Weights of a small GPT-style language model, trained from scratch on English Wikipedia.
Size: 10 layers, width 256, MLP 768 squared ReLU, vocabulary 4389.
Architecture: local attention windows, capped logits.
Training: 154M tokens, 4697 steps.
Each number is 50 + 10 x the weight over its row's rms, rounded and kept within 0 to 99. Layers, rows and columns count from 0. The size before them is the row's rms in percent of the matrix's.

# layer 7 attention value, 128x256, rms 0.0626, rows 24-42, columns 0-127
067:43 49 50 72 58 55 49 57 56 69 62 52 67 56 26 41 46 42 43 41 57 52 52 59 77 55 68 55 57 65 53 38 49 48 39 39 58 38 39 42 71 44 46 52 48 52 40 49 40 61 46 44 61 43 49 28 49 53 43 54 46 54 50 63 49 43 50 45 55 63 54 50 53 52 58 38 39 46 37 65 54 67 43 44 59 37 47 35 46 44 48 39 53 34 41 51 53 48 55 64 49 56 50 55 43 34 43 64 44 35 54 49 39 45 53 43 44 45 58 69 34 44 37 38 55 65 48 48
072:40 59 55 42 61 45 43 45 46 47 59 51 48 56 52 49 42 40 65 32 43 51 46 46 31 45 49 56 58 56 64 55 54 60 62 48 44 62 55 41 30 52 69 31 60 57 61 40 57 58 39 58 72 41 43 55 33 66 52 38 48 44 44 37 63 65 46 53 56 59 50 51 49 45 53 58 60 57 52 60 60 44 43 48 63 44 51 39 55 48 55 46 49 41 47 45 43 69 52 47 42 49 44 42 77 46 30 49 42 53 44 58 36 47 48 29 68 64 70 33 46 30 47 59 35 39 59 39
086:53 53 46 38 48 63 67 51 50 51 65 45 45 38 49 60 63 60 38 51 38 53 64 37 55 58 32 49 57 67 64 51 56 63 51 43 38 36 49 58 59 44 45 56 35 57 39 51 41 49 51 48 31 50 38 20 66 53 35 64 48 56 40 61 51 64 57 48 48 56 61 48 44 45 53 44 38 64 46 50 54 44 39 36 64 54 55 42 40 55 45 62 49 69 42 53 51 26 51 59 38 52 51 45 42 51 58 67 53 51 80 62 48 53 55 54 60 47 43 66 52 70 48 60 30 44 46 56
072:38 59 48 30 50 40 47 40 50 58 50 50 39 53 39 64 42 51 55 49 48 53 38 43 57 48 49 53 44 58 50 34 54 58 43 41 49 66 57 40 43 72 68 47 38 51 36 45 59 42 55 45 49 44 53 69 41 61 44 23 53 52 53 57 42 41 55 43 55 37 54 48 55 48 42 42 33 45 68 67 41 54 50 40 19 65 48 46 70 52 55 37 48 62 61 55 43 52 51 47 51 48 55 57 66 66 52 57 31 62 55 51 47 46 63 38 61 39 45 47 42 32 48 51 51 59 43 47
073:44 42 37 27 56 70 46 57 50 53 50 46 47 48 55 72 58 44 45 48 45 57 46 54 40 54 31 54 28 49 59 46 69 61 22 54 57 56 73 57 58 46 55 61 48 61 63 48 31 43 47 49 47 40 59 47 27 42 53 57 49 51 57 50 51 60 52 42 48 50 55 57 37 52 47 63 48 47 42 60 56 45 48 57 61 45 49 56 56 50 41 50 55 48 42 46 60 45 43 67 44 55 48 48 63 72 46 43 65 48 49 61 46 48 63 32 50 43 62 37 50 63 49 61 56 58 47 55
063:42 45 54 41 57 52 69 28 62 41 46 39 36 46 32 48 58 47 50 54 39 55 65 47 58 44 69 57 60 63 55 66 53 72 55 54 26 52 35 52 45 53 57 39 51 51 51 51 46 54 57 50 37 51 51 30 41 24 48 54 53 42 38 57 57 54 55 46 62 51 67 47 34 42 65 52 56 55 52 50 54 52 44 75 55 56 54 34 62 55 42 48 29 51 55 56 39 55 45 47 51 51 61 49 50 66 60 72 42 41 40 48 51 57 78 48 66 41 24 67 66 61 49 66 65 64 39 65
061:50 56 57 46 51 44 15 61 53 48 51 57 53 54 57 40 50 51 53 53 55 49 41 54 31 62 64 55 59 51 63 42 35 41 43 73 46 46 48 54 52 52 75 55 42 49 50 38 49 42 61 41 64 50 63 34 39 56 56 48 41 56 36 47 65 52 55 48 52 33 50 41 59 61 44 51 61 41 54 48 65 43 53 31 69 37 45 56 77 51 69 47 64 71 57 44 50 56 65 49 39 56 60 41 43 52 39 49 61 51 56 52 46 41 46 47 57 34 56 64 42 43 78 42 52 56 48 44
068:35 38 44 64 43 51 44 61 43 50 36 46 40 57 68 57 49 45 57 50 46 47 58 56 55 47 61 39 21 47 47 48 45 65 48 42 79 47 56 50 55 53 44 34 59 48 62 63 43 54 51 48 30 46 55 41 41 32 54 48 50 53 47 63 27 48 38 52 48 49 40 51 45 38 48 56 54 36 37 36 41 30 59 61 44 38 46 53 29 51 63 43 51 59 39 66 51 65 43 60 61 48 49 42 58 58 55 52 54 63 35 49 44 50 41 66 38 61 37 30 47 61 54 37 39 50 58 40
089:44 45 59 41 54 30 42 49 56 47 45 51 58 55 55 51 36 41 57 48 63 50 37 50 47 38 57 52 34 44 47 42 58 38 75 57 52 54 33 43 60 56 31 53 54 37 73 67 54 44 42 33 51 45 46 58 58 39 58 51 61 45 68 42 51 46 51 39 62 53 40 48 52 46 42 47 45 38 60 41 63 54 80 38 34 53 48 38 45 43 57 43 48 55 52 60 34 66 53 36 59 41 46 53 57 45 33 44 43 45 33 32 58 45 42 51 61 57 58 60 51 50 49 45 49 43 52 13
066:56 44 48 43 50 39 62 54 59 63 46 51 60 57 58 59 47 53 51 38 59 46 68 50 29 41 64 65 53 53 55 56 67 43 44 51 40 65 38 35 47 41 39 57 54 43 38 49 60 44 51 32 31 59 52 37 42 49 61 38 47 50 64 58 60 70 52 64 49 53 52 47 46 60 52 43 46 66 39 38 69 40 40 55 63 64 46 58 58 55 67 65 34 59 49 49 35 30 53 57 58 46 55 67 51 49 42 61 63 49 51 56 51 51 65 67 59 60 45 58 56 41 54 48 57 47 57 61
074:48 48 61 54 69 44 49 62 38 58 37 45 50 63 35 72 54 48 37 59 56 56 50 66 55 41 56 58 42 60 46 47 55 35 65 48 48 59 51 52 29 72 70 53 62 59 55 33 68 38 52 53 50 58 57 60 57 60 54 48 41 49 52 50 45 57 49 40 43 64 50 55 42 50 21 60 55 39 44 43 56 51 42 73 62 46 46 55 47 48 47 52 44 49 50 49 48 46 58 47 54 47 41 57 67 39 78 26 64 40 54 44 52 43 41 44 69 44 52 60 52 49 46 49 39 47 58 70
072:50 54 51 50 65 58 72 41 38 47 49 47 50 35 38 41 51 54 43 45 58 49 57 70 66 43 56 53 51 56 59 25 48 44 69 49 45 51 51 48 48 46 55 41 56 56 44 31 51 54 67 41 63 52 55 39 59 59 61 41 34 56 59 55 53 40 69 54 48 30 74 57 57 57 50 61 35 40 67 54 56 25 46 61 44 62 52 57 44 55 37 47 43 48 51 54 62 60 51 40 48 54 37 73 30 45 45 47 67 37 60 46 64 56 51 55 11 61 44 60 53 56 44 36 53 58 41 50
070:49 60 52 49 47 51 51 54 38 42 48 36 62 48 44 46 48 40 53 49 69 45 53 36 55 45 38 42 56 48 47 45 51 65 43 65 50 61 47 60 45 31 34 50 54 40 55 63 46 52 38 56 47 69 45 41 53 31 42 45 45 42 29 57 58 46 41 51 52 57 42 49 43 51 49 59 50 29 40 44 55 45 65 51 69 44 53 39 57 47 49 41 39 42 35 49 48 58 52 44 58 48 48 44 60 48 71 35 41 53 35 37 50 42 36 51 32 39 34 37 64 68 62 42 26 61 58 27
067:34 39 38 64 70 34 50 56 41 52 33 42 31 57 54 43 55 43 71 50 58 40 45 68 58 55 48 65 40 50 39 32 51 48 34 73 56 48 55 49 48 67 47 51 48 48 50 44 46 59 45 49 61 52 53 69 24 61 67 52 62 59 53 50 47 56 47 35 33 67 36 59 40 42 48 52 57 57 53 37 50 40 47 42 54 40 54 47 37 41 49 46 42 58 48 41 39 54 49 34 44 62 49 39 52 32 54 43 67 62 36 45 56 37 56 56 39 51 57 48 56 48 54 62 57 44 55 39
075:47 42 58 54 50 49 26 50 36 45 56 48 57 39 38 60 51 53 58 63 55 61 47 38 55 60 55 40 30 51 41 48 47 51 56 62 54 43 52 41 47 46 42 54 52 53 47 61 51 45 34 42 28 76 56 54 45 40 47 43 55 60 67 50 42 46 48 40 42 54 43 58 50 52 38 49 44 37 40 61 57 57 64 42 29 42 59 63 44 40 48 66 57 33 49 67 59 54 51 38 40 45 52 45 40 53 54 40 59 61 47 59 69 39 39 64 31 55 62 52 48 54 60 59 46 44 50 47
082:59 34 60 57 57 62 73 68 38 52 48 59 48 53 43 54 47 52 51 55 48 47 49 59 62 37 52 43 53 61 60 59 57 33 37 63 46 52 48 63 49 50 58 48 57 58 54 45 32 32 53 52 35 44 49 29 41 52 44 47 41 51 36 58 41 65 49 62 48 67 49 57 52 47 40 57 59 42 40 57 40 45 43 60 72 54 53 54 46 46 48 56 41 56 43 50 60 37 59 48 40 62 40 55 37 46 42 61 48 64 49 58 68 53 51 63 34 77 48 44 42 54 34 62 38 58 58 67
078:51 46 38 49 60 56 77 50 46 49 39 50 28 46 35 79 55 42 48 66 47 62 45 46 37 50 61 47 48 53 40 62 58 30 37 53 60 60 57 55 34 41 54 46 59 55 55 50 51 37 38 62 60 58 53 40 49 34 65 51 43 53 33 67 30 48 33 52 45 80 49 56 38 54 36 75 61 58 40 42 33 63 57 59 58 57 67 50 56 43 46 37 56 51 42 50 36 45 47 67 46 50 54 41 52 51 74 46 44 56 67 60 59 61 51 62 78 56 49 45 39 53 53 66 36 50 52 57
066:51 49 46 54 36 56 46 26 32 28 35 51 41 56 36 31 54 64 45 43 53 46 56 61 60 48 56 52 50 56 44 59 57 33 48 50 51 71 48 47 57 62 51 72 73 42 71 56 61 36 49 59 52 58 35 61 48 54 42 47 60 52 34 46 55 45 73 34 60 53 52 54 58 54 58 60 54 25 63 49 72 66 57 82 60 56 35 37 59 40 44 44 35 40 53 47 46 38 48 40 47 39 42 60 73 58 47 52 48 50 38 39 69 49 45 56 62 38 43 44 55 45 43 65 53 44 48 60
072:36 58 48 47 56 34 29 52 48 56 35 62 69 55 29 29 42 48 54 48 62 43 57 43 60 66 68 50 57 46 43 27 47 45 69 44 52 53 64 41 70 36 56 45 47 37 61 37 47 49 63 34 47 51 55 48 67 59 39 47 53 49 50 55 59 63 64 40 49 39 28 56 66 53 42 38 40 36 60 63 48 65 38 51 41 67 53 42 62 65 64 37 50 46 43 42 50 69 60 44 51 48 44 44 35 40 37 55 42 35 48 45 59 64 50 49 42 48 53 60 48 33 52 41 64 60 52 53
# layer 7 attention output (transposed), 256x256, rms 0.0614, rows 24-41,152-169, columns 0-127
107:58 55 54 33 46 48 32 35 50 44 52 61 36 51 60 64 77 47 39 57 51 50 59 56 52 42 56 39 59 43 34 56 56 49 44 70 52 53 43 51 36 40 38 50 56 51 44 32 39 50 45 51 50 42 37 29 59 66 41 37 46 48 32 36 61 40 51 61 48 35 68 58 42 65 24 37 43 45 45 33 45 49 42 37 44 47 25 61 56 42 40 37 38 63 50 68 50 53 46 39 45 51 60 61 45 50 47 65 53 59 66 54 74 65 49 44 59 56 63 37 62 46 53 71 55 50 43 41
102:37 55 51 52 49 71 31 55 50 43 32 51 60 63 47 67 55 34 51 59 57 46 48 54 62 61 39 64 59 41 50 56 46 63 55 50 52 45 45 49 61 50 48 69 33 47 66 66 45 36 61 57 44 47 54 51 55 48 55 36 52 41 45 55 47 44 43 40 44 54 57 38 38 70 49 67 44 59 47 50 57 66 65 81 40 49 46 77 42 24 48 56 47 39 34 40 48 70 45 55 53 61 53 51 36 47 54 39 48 48 66 42 61 27 46 54 46 51 54 57 47 32 35 43 29 57 63 50
102:45 42 52 48 54 42 52 62 28 60 44 47 43 46 52 57 60 61 53 54 61 53 67 50 53 57 45 61 65 46 60 51 36 68 34 67 46 64 74 56 50 57 30 57 48 39 62 48 52 35 47 63 51 32 35 56 54 55 50 31 55 50 50 50 69 43 49 73 43 42 41 47 35 50 43 53 55 53 53 41 58 46 51 56 52 53 49 42 53 63 36 39 53 42 51 53 64 43 40 51 40 44 54 43 44 29 42 63 39 69 41 55 43 50 40 50 57 47 57 51 30 46 45 41 48 58 33 60
104:54 35 43 55 49 47 44 46 44 57 54 43 24 46 52 50 52 29 50 51 42 51 39 51 58 39 43 42 54 61 59 54 55 43 44 61 39 50 48 53 49 43 64 65 56 59 47 61 45 63 64 51 54 50 37 59 42 51 57 57 53 49 32 32 63 44 45 59 41 66 45 51 70 41 48 45 40 52 53 50 36 42 49 54 57 56 59 50 50 57 45 50 53 31 55 57 51 45 43 28 55 42 49 57 67 58 45 60 37 22 42 60 54 44 44 45 62 52 51 57 47 73 27 59 47 50 33 54
106:50 67 39 57 40 52 67 43 54 43 35 44 61 60 39 40 52 57 41 59 71 57 73 49 41 53 63 39 58 54 53 57 55 58 46 41 30 58 42 44 53 52 54 28 65 33 55 47 51 59 58 60 52 63 39 65 62 52 48 37 42 41 35 52 40 53 47 53 52 36 53 43 74 53 42 41 56 45 48 68 66 54 43 52 37 24 50 42 51 59 57 58 50 34 55 49 56 62 42 30 49 73 58 50 64 45 45 43 54 44 57 49 50 41 46 46 50 58 51 48 31 48 46 54 32 51 45 59
108:48 62 55 44 33 43 22 48 51 47 39 53 48 43 29 58 52 46 69 47 33 56 44 46 49 69 47 57 50 59 46 42 55 63 70 47 53 35 63 39 47 32 35 45 43 54 44 45 34 60 63 45 62 56 36 36 71 58 65 57 46 65 54 58 64 50 59 56 51 47 42 49 42 50 60 52 34 54 64 52 56 42 38 59 47 50 53 34 44 34 60 56 44 34 41 54 57 55 56 37 62 52 53 53 51 47 65 49 68 37 57 55 47 57 45 71 47 41 64 40 41 47 57 70 41 44 38 68
108:43 43 46 55 47 43 60 42 48 64 55 53 50 63 56 38 51 53 67 57 55 62 40 43 53 49 41 35 33 64 38 57 43 65 63 44 46 57 64 37 37 54 33 61 57 69 33 59 35 66 35 62 62 46 61 41 52 42 68 48 63 33 48 57 56 50 41 52 40 32 49 59 45 43 30 51 42 69 47 72 37 45 56 61 52 75 50 41 48 36 65 36 47 40 62 47 51 46 47 49 51 66 42 53 46 60 42 52 46 63 66 56 49 39 41 57 51 45 52 58 38 43 39 60 42 52 67 57
107:56 47 58 31 49 35 39 52 50 38 45 61 61 42 32 46 61 50 56 29 52 50 80 56 46 45 60 51 46 54 47 20 33 50 63 54 58 50 54 50 56 61 40 49 63 52 43 56 46 72 65 50 55 39 42 34 46 47 43 62 39 43 52 36 62 59 58 53 35 43 47 50 40 34 45 50 44 52 54 72 50 49 39 43 48 63 44 56 60 43 54 51 44 49 77 56 47 36 42 49 63 57 62 64 38 65 63 46 43 30 46 64 75 47 58 38 53 39 53 51 41 53 41 64 51 66 71 37
107:64 68 50 44 40 34 59 41 52 40 46 45 54 64 57 54 54 60 59 55 44 48 53 35 38 42 66 61 67 50 42 42 32 63 42 46 42 49 36 55 49 55 42 56 39 62 53 37 42 55 54 53 49 50 53 42 51 35 57 54 54 56 53 55 48 41 51 48 42 48 49 48 48 58 49 59 45 38 47 44 53 55 42 65 62 56 54 66 38 64 43 61 37 47 45 54 70 42 65 34 60 57 43 66 76 54 76 56 46 63 49 49 55 56 44 47 37 45 45 54 55 63 51 54 67 52 71 65
107:42 36 52 59 35 32 61 65 43 51 53 44 38 57 49 56 58 51 70 40 58 47 50 47 49 57 39 64 46 50 44 39 48 53 80 47 73 41 54 39 46 47 49 35 35 30 53 43 51 45 45 53 71 39 62 45 55 55 41 66 42 44 50 62 48 38 68 43 57 46 46 48 52 44 51 60 43 39 47 58 47 66 40 59 45 43 42 64 43 36 52 44 57 48 56 40 55 36 46 31 45 31 52 32 33 35 61 49 43 44 66 60 58 48 55 60 53 50 61 55 63 45 50 51 51 41 48 41
103:47 67 52 54 46 41 54 44 53 52 34 60 58 55 42 65 34 44 47 51 49 48 53 43 49 68 61 42 55 32 30 50 56 38 34 53 49 61 36 51 48 39 48 50 46 66 35 58 42 54 42 71 45 48 45 44 31 50 29 57 51 43 41 68 54 54 38 49 47 69 30 47 17 59 50 50 50 37 45 70 47 48 50 52 59 50 53 43 38 41 36 36 54 42 47 55 50 44 41 51 50 48 46 40 45 49 34 50 57 62 57 42 49 56 61 42 74 51 51 55 51 51 52 55 40 39 62 53
107:47 40 52 38 37 40 42 54 51 68 45 52 41 68 55 51 52 38 49 58 42 49 60 51 48 66 50 45 44 45 49 57 47 54 29 51 41 41 48 52 40 38 49 64 35 58 58 70 42 64 59 67 54 63 51 64 56 58 38 47 39 56 47 46 56 48 49 47 71 50 53 49 26 47 50 48 46 52 58 55 48 50 55 51 49 58 72 43 49 52 50 51 50 48 60 47 67 40 30 50 48 41 68 44 32 57 44 58 64 55 55 34 25 58 41 46 34 39 36 58 50 62 44 68 44 38 23 76
101:51 50 43 43 59 41 39 46 60 58 56 38 53 50 52 53 40 57 38 66 78 51 47 54 48 61 49 46 40 51 51 63 47 32 45 49 42 55 53 45 51 53 47 28 57 57 62 68 45 53 24 33 51 46 38 43 35 51 59 61 52 70 50 44 37 48 38 49 52 49 52 47 47 55 43 57 46 40 45 36 63 51 56 56 52 57 35 58 67 64 76 63 52 67 49 39 42 48 56 54 68 46 60 72 58 44 49 51 53 48 64 44 44 57 35 38 63 49 35 67 61 46 54 53 40 44 63 50
108:45 62 43 47 60 49 40 47 45 62 68 47 44 71 53 49 56 33 59 37 42 44 55 59 30 44 56 46 54 55 45 80 55 55 50 56 51 32 48 39 41 50 54 55 68 49 49 46 52 26 51 52 49 60 58 52 44 60 59 40 61 31 54 47 33 54 40 49 47 54 51 64 54 50 53 56 41 53 64 46 67 52 33 60 55 52 32 37 45 63 38 54 47 45 62 40 47 32 47 60 50 59 59 51 29 47 47 48 48 28 50 55 56 68 48 29 60 34 49 40 49 41 35 46 41 73 69 71
100:52 50 44 68 45 62 56 49 59 65 50 51 52 41 54 39 41 59 57 57 54 48 48 52 63 42 52 50 63 71 35 56 64 70 53 55 41 53 27 44 43 51 54 43 43 72 60 78 49 51 50 36 47 47 49 41 37 46 67 37 59 54 55 43 61 33 44 40 44 47 66 40 47 57 53 59 44 58 69 45 60 35 42 51 46 36 40 58 42 70 62 69 58 44 60 46 49 42 42 39 42 57 55 44 45 56 63 70 36 46 49 55 42 47 37 55 64 25 39 46 43 53 45 32 60 37 69 43
103:53 47 51 67 45 56 41 65 65 43 47 51 56 66 37 36 53 32 42 41 27 52 35 64 57 53 64 60 64 49 70 64 50 59 77 59 64 52 57 37 50 56 53 42 54 73 60 59 47 56 37 51 41 42 64 52 48 49 66 69 39 35 35 34 56 55 49 63 59 45 50 36 52 43 46 53 42 59 42 53 49 46 41 44 62 58 55 67 47 28 56 42 49 38 43 57 46 53 33 50 55 54 42 30 63 49 43 61 46 42 47 53 45 40 54 48 56 37 61 56 50 51 50 57 60 60 33 46
102:51 44 58 49 73 72 41 38 63 56 70 59 59 47 53 65 48 45 61 40 40 50 55 41 50 49 48 41 44 60 68 45 46 52 48 41 37 56 55 47 58 58 51 54 51 53 74 50 49 43 44 41 49 57 47 59 59 61 44 48 43 40 60 47 60 52 62 44 50 43 41 67 64 47 55 55 40 58 53 70 34 60 40 44 39 47 56 70 60 52 48 63 39 40 53 43 64 45 49 46 62 43 64 28 55 46 51 62 45 53 56 54 50 58 69 48 32 46 43 59 57 33 63 54 66 27 48 58
109:67 56 53 54 33 55 60 55 63 68 66 49 43 55 47 52 53 36 47 51 45 58 37 50 42 45 53 45 43 40 52 41 56 50 34 18 58 32 54 71 45 46 55 65 64 54 45 52 48 57 59 44 68 57 44 50 47 58 32 35 53 38 48 43 37 56 51 58 35 58 59 60 53 43 28 39 42 36 53 49 45 50 56 63 52 45 32 64 58 54 40 58 47 47 27 46 52 72 55 39 47 34 48 36 39 45 48 50 58 42 63 51 51 50 56 37 51 29 81 52 61 49 41 44 37 52 44 32
094:42 49 49 36 51 54 38 39 51 42 40 48 40 55 52 56 55 34 40 55 53 68 50 63 48 39 54 41 48 50 42 61 63 43 48 51 42 47 31 43 39 27 27 48 63 62 45 39 46 37 44 43 54 47 35 39 58 69 43 37 44 51 42 50 52 39 32 54 50 36 65 59 50 67 33 43 43 47 24 48 49 47 42 54 47 54 29 63 44 58 47 39 46 60 64 65 70 51 51 46 62 45 52 54 51 70 48 53 69 59 70 69 62 67 29 54 69 57 51 38 63 50 56 67 61 49 57 31
099:46 52 47 47 62 61 40 47 33 34 43 51 59 56 49 54 51 53 63 56 56 39 44 54 62 63 52 66 63 40 55 42 65 59 50 44 49 52 61 47 48 39 47 66 44 45 54 53 58 34 60 58 53 46 57 64 37 57 48 40 52 46 45 54 35 42 47 55 40 50 64 55 41 50 61 58 45 56 41 52 65 61 58 66 52 48 50 64 42 36 55 59 36 34 41 49 46 70 54 56 55 53 47 36 45 34 57 44 38 34 57 26 60 31 64 55 36 48 57 53 46 42 41 41 33 49 57 42
089:40 40 40 48 54 37 50 54 44 48 50 44 44 40 41 68 48 65 54 57 46 59 49 48 49 52 41 57 66 52 57 43 35 64 47 63 39 38 71 54 54 45 31 53 55 32 41 62 49 39 48 50 62 49 37 59 50 61 48 34 57 40 58 50 61 49 49 64 31 47 41 46 52 48 55 52 58 47 76 45 52 37 38 58 52 50 53 58 49 50 34 54 43 46 35 48 82 43 45 50 48 58 60 45 51 38 40 53 47 60 55 50 46 45 42 56 68 47 51 52 35 57 47 44 50 46 35 50
100:47 48 42 41 54 48 44 47 43 62 55 56 38 40 47 52 57 48 53 51 57 42 41 43 71 41 33 44 58 58 60 65 44 41 32 59 44 48 49 54 35 49 49 55 39 45 36 45 56 64 50 46 59 51 37 47 28 49 72 46 56 44 39 41 63 50 31 49 59 61 52 56 59 43 37 48 35 45 62 67 41 45 45 66 54 47 50 59 54 62 52 56 60 40 44 59 64 39 46 40 54 51 42 52 45 61 40 50 26 37 53 59 53 44 55 56 50 64 56 57 55 63 43 61 41 55 34 49
097:40 53 55 43 31 49 68 48 46 49 35 56 50 58 47 56 53 63 49 52 69 67 56 55 47 49 53 50 49 56 49 44 60 53 58 52 36 41 56 46 53 36 41 41 60 21 48 65 39 52 51 70 56 53 32 47 63 68 57 35 43 44 34 45 51 59 38 49 45 44 64 42 62 48 51 44 46 44 68 52 76 55 46 71 44 19 50 51 44 58 58 47 50 45 67 36 50 63 51 40 41 63 64 37 61 52 51 45 51 37 57 45 55 48 60 50 58 56 52 47 31 62 49 36 40 53 37 48
102:38 51 50 47 36 42 31 46 51 41 51 50 50 47 43 50 57 50 61 54 33 45 46 44 64 73 62 47 47 49 47 45 58 46 57 43 65 37 50 35 50 41 36 50 29 57 42 41 43 69 61 37 49 54 52 45 71 50 76 53 53 60 54 41 69 52 43 51 56 51 50 63 40 53 52 47 40 42 61 43 53 45 48 52 36 38 52 44 48 27 60 65 53 40 42 49 54 47 55 40 57 50 46 60 55 46 66 43 58 47 46 54 63 41 44 66 46 44 57 35 43 44 53 70 35 37 38 71
099:60 49 59 58 47 39 63 43 46 66 49 55 43 51 53 43 44 46 55 42 45 60 42 55 50 54 33 49 28 60 51 47 54 61 65 60 36 54 70 52 43 61 28 57 71 58 44 61 49 63 39 48 54 54 46 27 45 46 56 55 66 43 56 76 56 39 53 55 48 49 61 50 43 43 36 45 36 59 51 52 39 46 43 50 54 59 51 69 49 48 61 38 43 35 72 45 59 40 44 53 42 65 31 52 51 62 30 51 51 58 60 59 56 51 43 63 45 48 46 48 47 46 41 50 41 51 51 40
099:47 48 46 46 32 32 53 47 46 34 58 58 65 47 60 41 59 53 65 43 59 48 70 63 50 55 65 61 32 58 49 33 39 54 51 56 55 42 69 49 57 63 37 53 70 49 48 54 38 54 66 50 59 46 51 37 60 54 51 54 28 44 43 37 67 61 37 45 30 35 65 51 46 32 34 56 44 51 49 58 56 46 41 47 53 49 41 56 54 39 47 61 43 49 69 50 53 57 44 51 58 64 60 67 44 60 35 44 51 32 46 56 51 46 43 38 45 45 41 56 43 52 58 59 45 55 69 35
095:61 61 59 36 52 45 62 52 43 47 41 44 47 78 54 56 52 46 55 58 46 44 48 45 30 35 67 75 54 38 50 44 34 65 40 36 56 40 40 60 38 52 46 46 39 52 37 42 47 50 57 76 40 42 44 41 59 34 36 53 51 69 49 42 48 41 53 47 52 50 41 50 42 58 66 47 47 53 34 38 57 55 44 52 47 52 59 60 45 58 50 51 37 48 32 41 55 43 60 43 33 47 56 41 76 42 59 50 52 39 45 58 51 52 47 51 43 36 60 59 62 54 49 33 70 45 43 57
099:45 50 50 37 48 30 63 48 43 63 56 46 41 65 44 59 58 57 68 42 65 40 56 47 46 50 29 51 48 53 58 57 53 53 66 52 51 50 48 47 35 54 50 54 37 40 39 39 55 58 51 45 57 37 56 59 40 52 55 67 44 58 54 65 42 35 62 37 78 40 68 55 50 57 47 52 41 42 54 59 38 82 41 45 54 48 44 58 46 47 42 51 49 36 50 61 60 23 52 40 56 39 41 46 39 35 43 39 40 44 62 48 60 60 47 54 52 41 68 55 48 55 59 60 46 51 49 39
094:58 54 51 64 46 40 52 49 57 50 35 38 44 49 55 58 45 37 44 47 58 46 50 57 43 39 51 38 55 37 22 55 60 35 37 56 44 67 33 59 49 42 50 41 51 46 50 50 44 46 37 78 62 47 43 49 40 55 56 55 53 50 45 45 64 40 61 42 66 64 20 58 39 62 54 50 49 48 52 64 44 45 44 50 45 50 55 46 40 51 38 36 69 38 53 40 42 52 43 42 46 44 55 42 52 58 52 43 44 65 60 40 50 61 60 39 65 56 55 48 39 62 60 39 51 47 41 53
099:56 51 56 30 50 51 40 62 64 62 30 61 51 50 49 56 57 38 48 51 54 32 56 60 59 62 51 40 45 62 54 58 61 54 41 47 38 48 37 26 40 28 50 65 42 46 55 54 40 57 53 57 69 66 50 68 52 52 39 45 42 50 55 51 41 42 54 44 55 54 56 58 43 50 60 56 50 42 50 60 50 51 37 56 62 62 69 51 52 57 48 45 45 48 61 59 70 49 55 48 46 47 62 52 39 65 44 55 63 44 49 38 27 51 58 34 26 49 40 50 60 60 26 58 58 30 35 62
098:50 56 62 48 57 57 50 51 51 69 59 46 54 63 59 53 53 51 62 44 75 45 49 57 56 60 41 65 42 47 46 51 42 39 46 45 40 58 59 38 50 34 53 42 57 54 57 54 45 60 40 48 54 26 48 32 58 48 59 51 50 56 39 47 41 65 42 41 55 47 53 53 58 43 46 43 49 41 52 45 62 54 41 51 38 49 47 59 71 64 72 49 49 70 50 43 41 47 52 55 68 34 52 68 65 57 42 46 53 45 60 46 39 47 28 36 51 38 38 46 70 44 59 54 33 51 67 38
097:45 67 43 47 51 44 49 48 55 71 56 34 42 70 57 42 52 31 53 47 46 44 55 41 46 45 57 43 57 51 34 66 43 50 63 60 42 48 47 45 52 62 44 53 65 47 60 44 38 45 36 27 32 63 50 48 46 55 58 50 45 47 44 46 38 32 47 46 56 61 53 69 42 44 54 39 38 61 48 51 55 45 39 51 43 61 33 35 45 53 37 45 54 47 54 46 48 40 41 49 56 49 50 53 35 46 66 48 56 41 42 69 49 61 58 42 56 36 40 33 59 57 44 53 51 60 66 59
093:53 52 39 57 34 40 47 43 51 55 59 60 61 43 58 38 48 51 53 49 57 54 61 39 48 41 43 40 47 54 31 51 64 68 59 52 64 65 36 60 56 48 55 49 58 73 61 65 54 61 49 44 48 55 44 47 43 43 67 48 42 58 57 46 82 54 52 33 52 50 62 38 52 61 50 62 45 55 76 31 50 37 59 57 32 39 54 47 44 51 53 65 54 53 35 40 54 42 41 53 42 52 48 62 57 49 47 60 39 52 54 63 46 50 34 51 61 46 54 64 32 59 61 35 57 37 60 42
093:59 37 55 56 31 50 40 66 53 45 42 50 65 60 48 36 51 39 54 39 54 48 37 57 52 46 57 56 48 58 49 46 56 49 53 54 57 56 47 46 51 63 47 54 45 62 57 58 53 42 44 51 39 64 77 53 62 53 51 67 38 48 35 33 60 57 57 61 54 32 46 42 62 52 60 60 54 52 33 52 45 39 27 38 64 49 44 62 48 28 52 58 53 43 47 39 46 56 48 48 38 48 32 26 69 49 44 28 46 52 45 55 48 59 47 47 58 32 67 47 43 53 61 50 57 53 62 48
098:46 42 42 62 62 48 53 38 53 58 64 54 52 54 56 63 54 50 61 50 42 51 51 47 47 36 56 29 41 55 49 45 57 61 46 41 44 56 63 51 53 61 38 65 61 58 66 44 54 52 57 38 56 53 55 38 55 48 48 53 51 52 54 54 42 56 57 44 49 43 40 67 73 42 49 55 31 65 55 68 34 52 58 36 41 58 52 59 59 45 45 50 58 41 63 43 62 45 54 64 60 33 70 22 62 38 50 46 44 58 37 50 41 55 62 44 38 48 39 55 43 33 60 57 55 49 45 50
097:58 52 44 52 39 60 51 56 62 47 57 50 37 59 36 42 55 19 45 48 56 56 39 45 49 48 43 67 42 51 44 39 54 58 33 33 58 53 49 54 42 47 47 57 75 57 37 64 65 50 61 58 73 61 54 43 42 50 42 60 50 38 48 43 56 72 57 42 40 56 69 64 64 34 37 47 34 32 39 55 56 51 61 63 52 56 49 51 57 49 51 65 47 49 33 44 61 58 45 40 39 43 53 46 40 56 55 49 67 47 68 58 48 48 52 38 47 34 66 46 57 53 32 34 34 49 52 18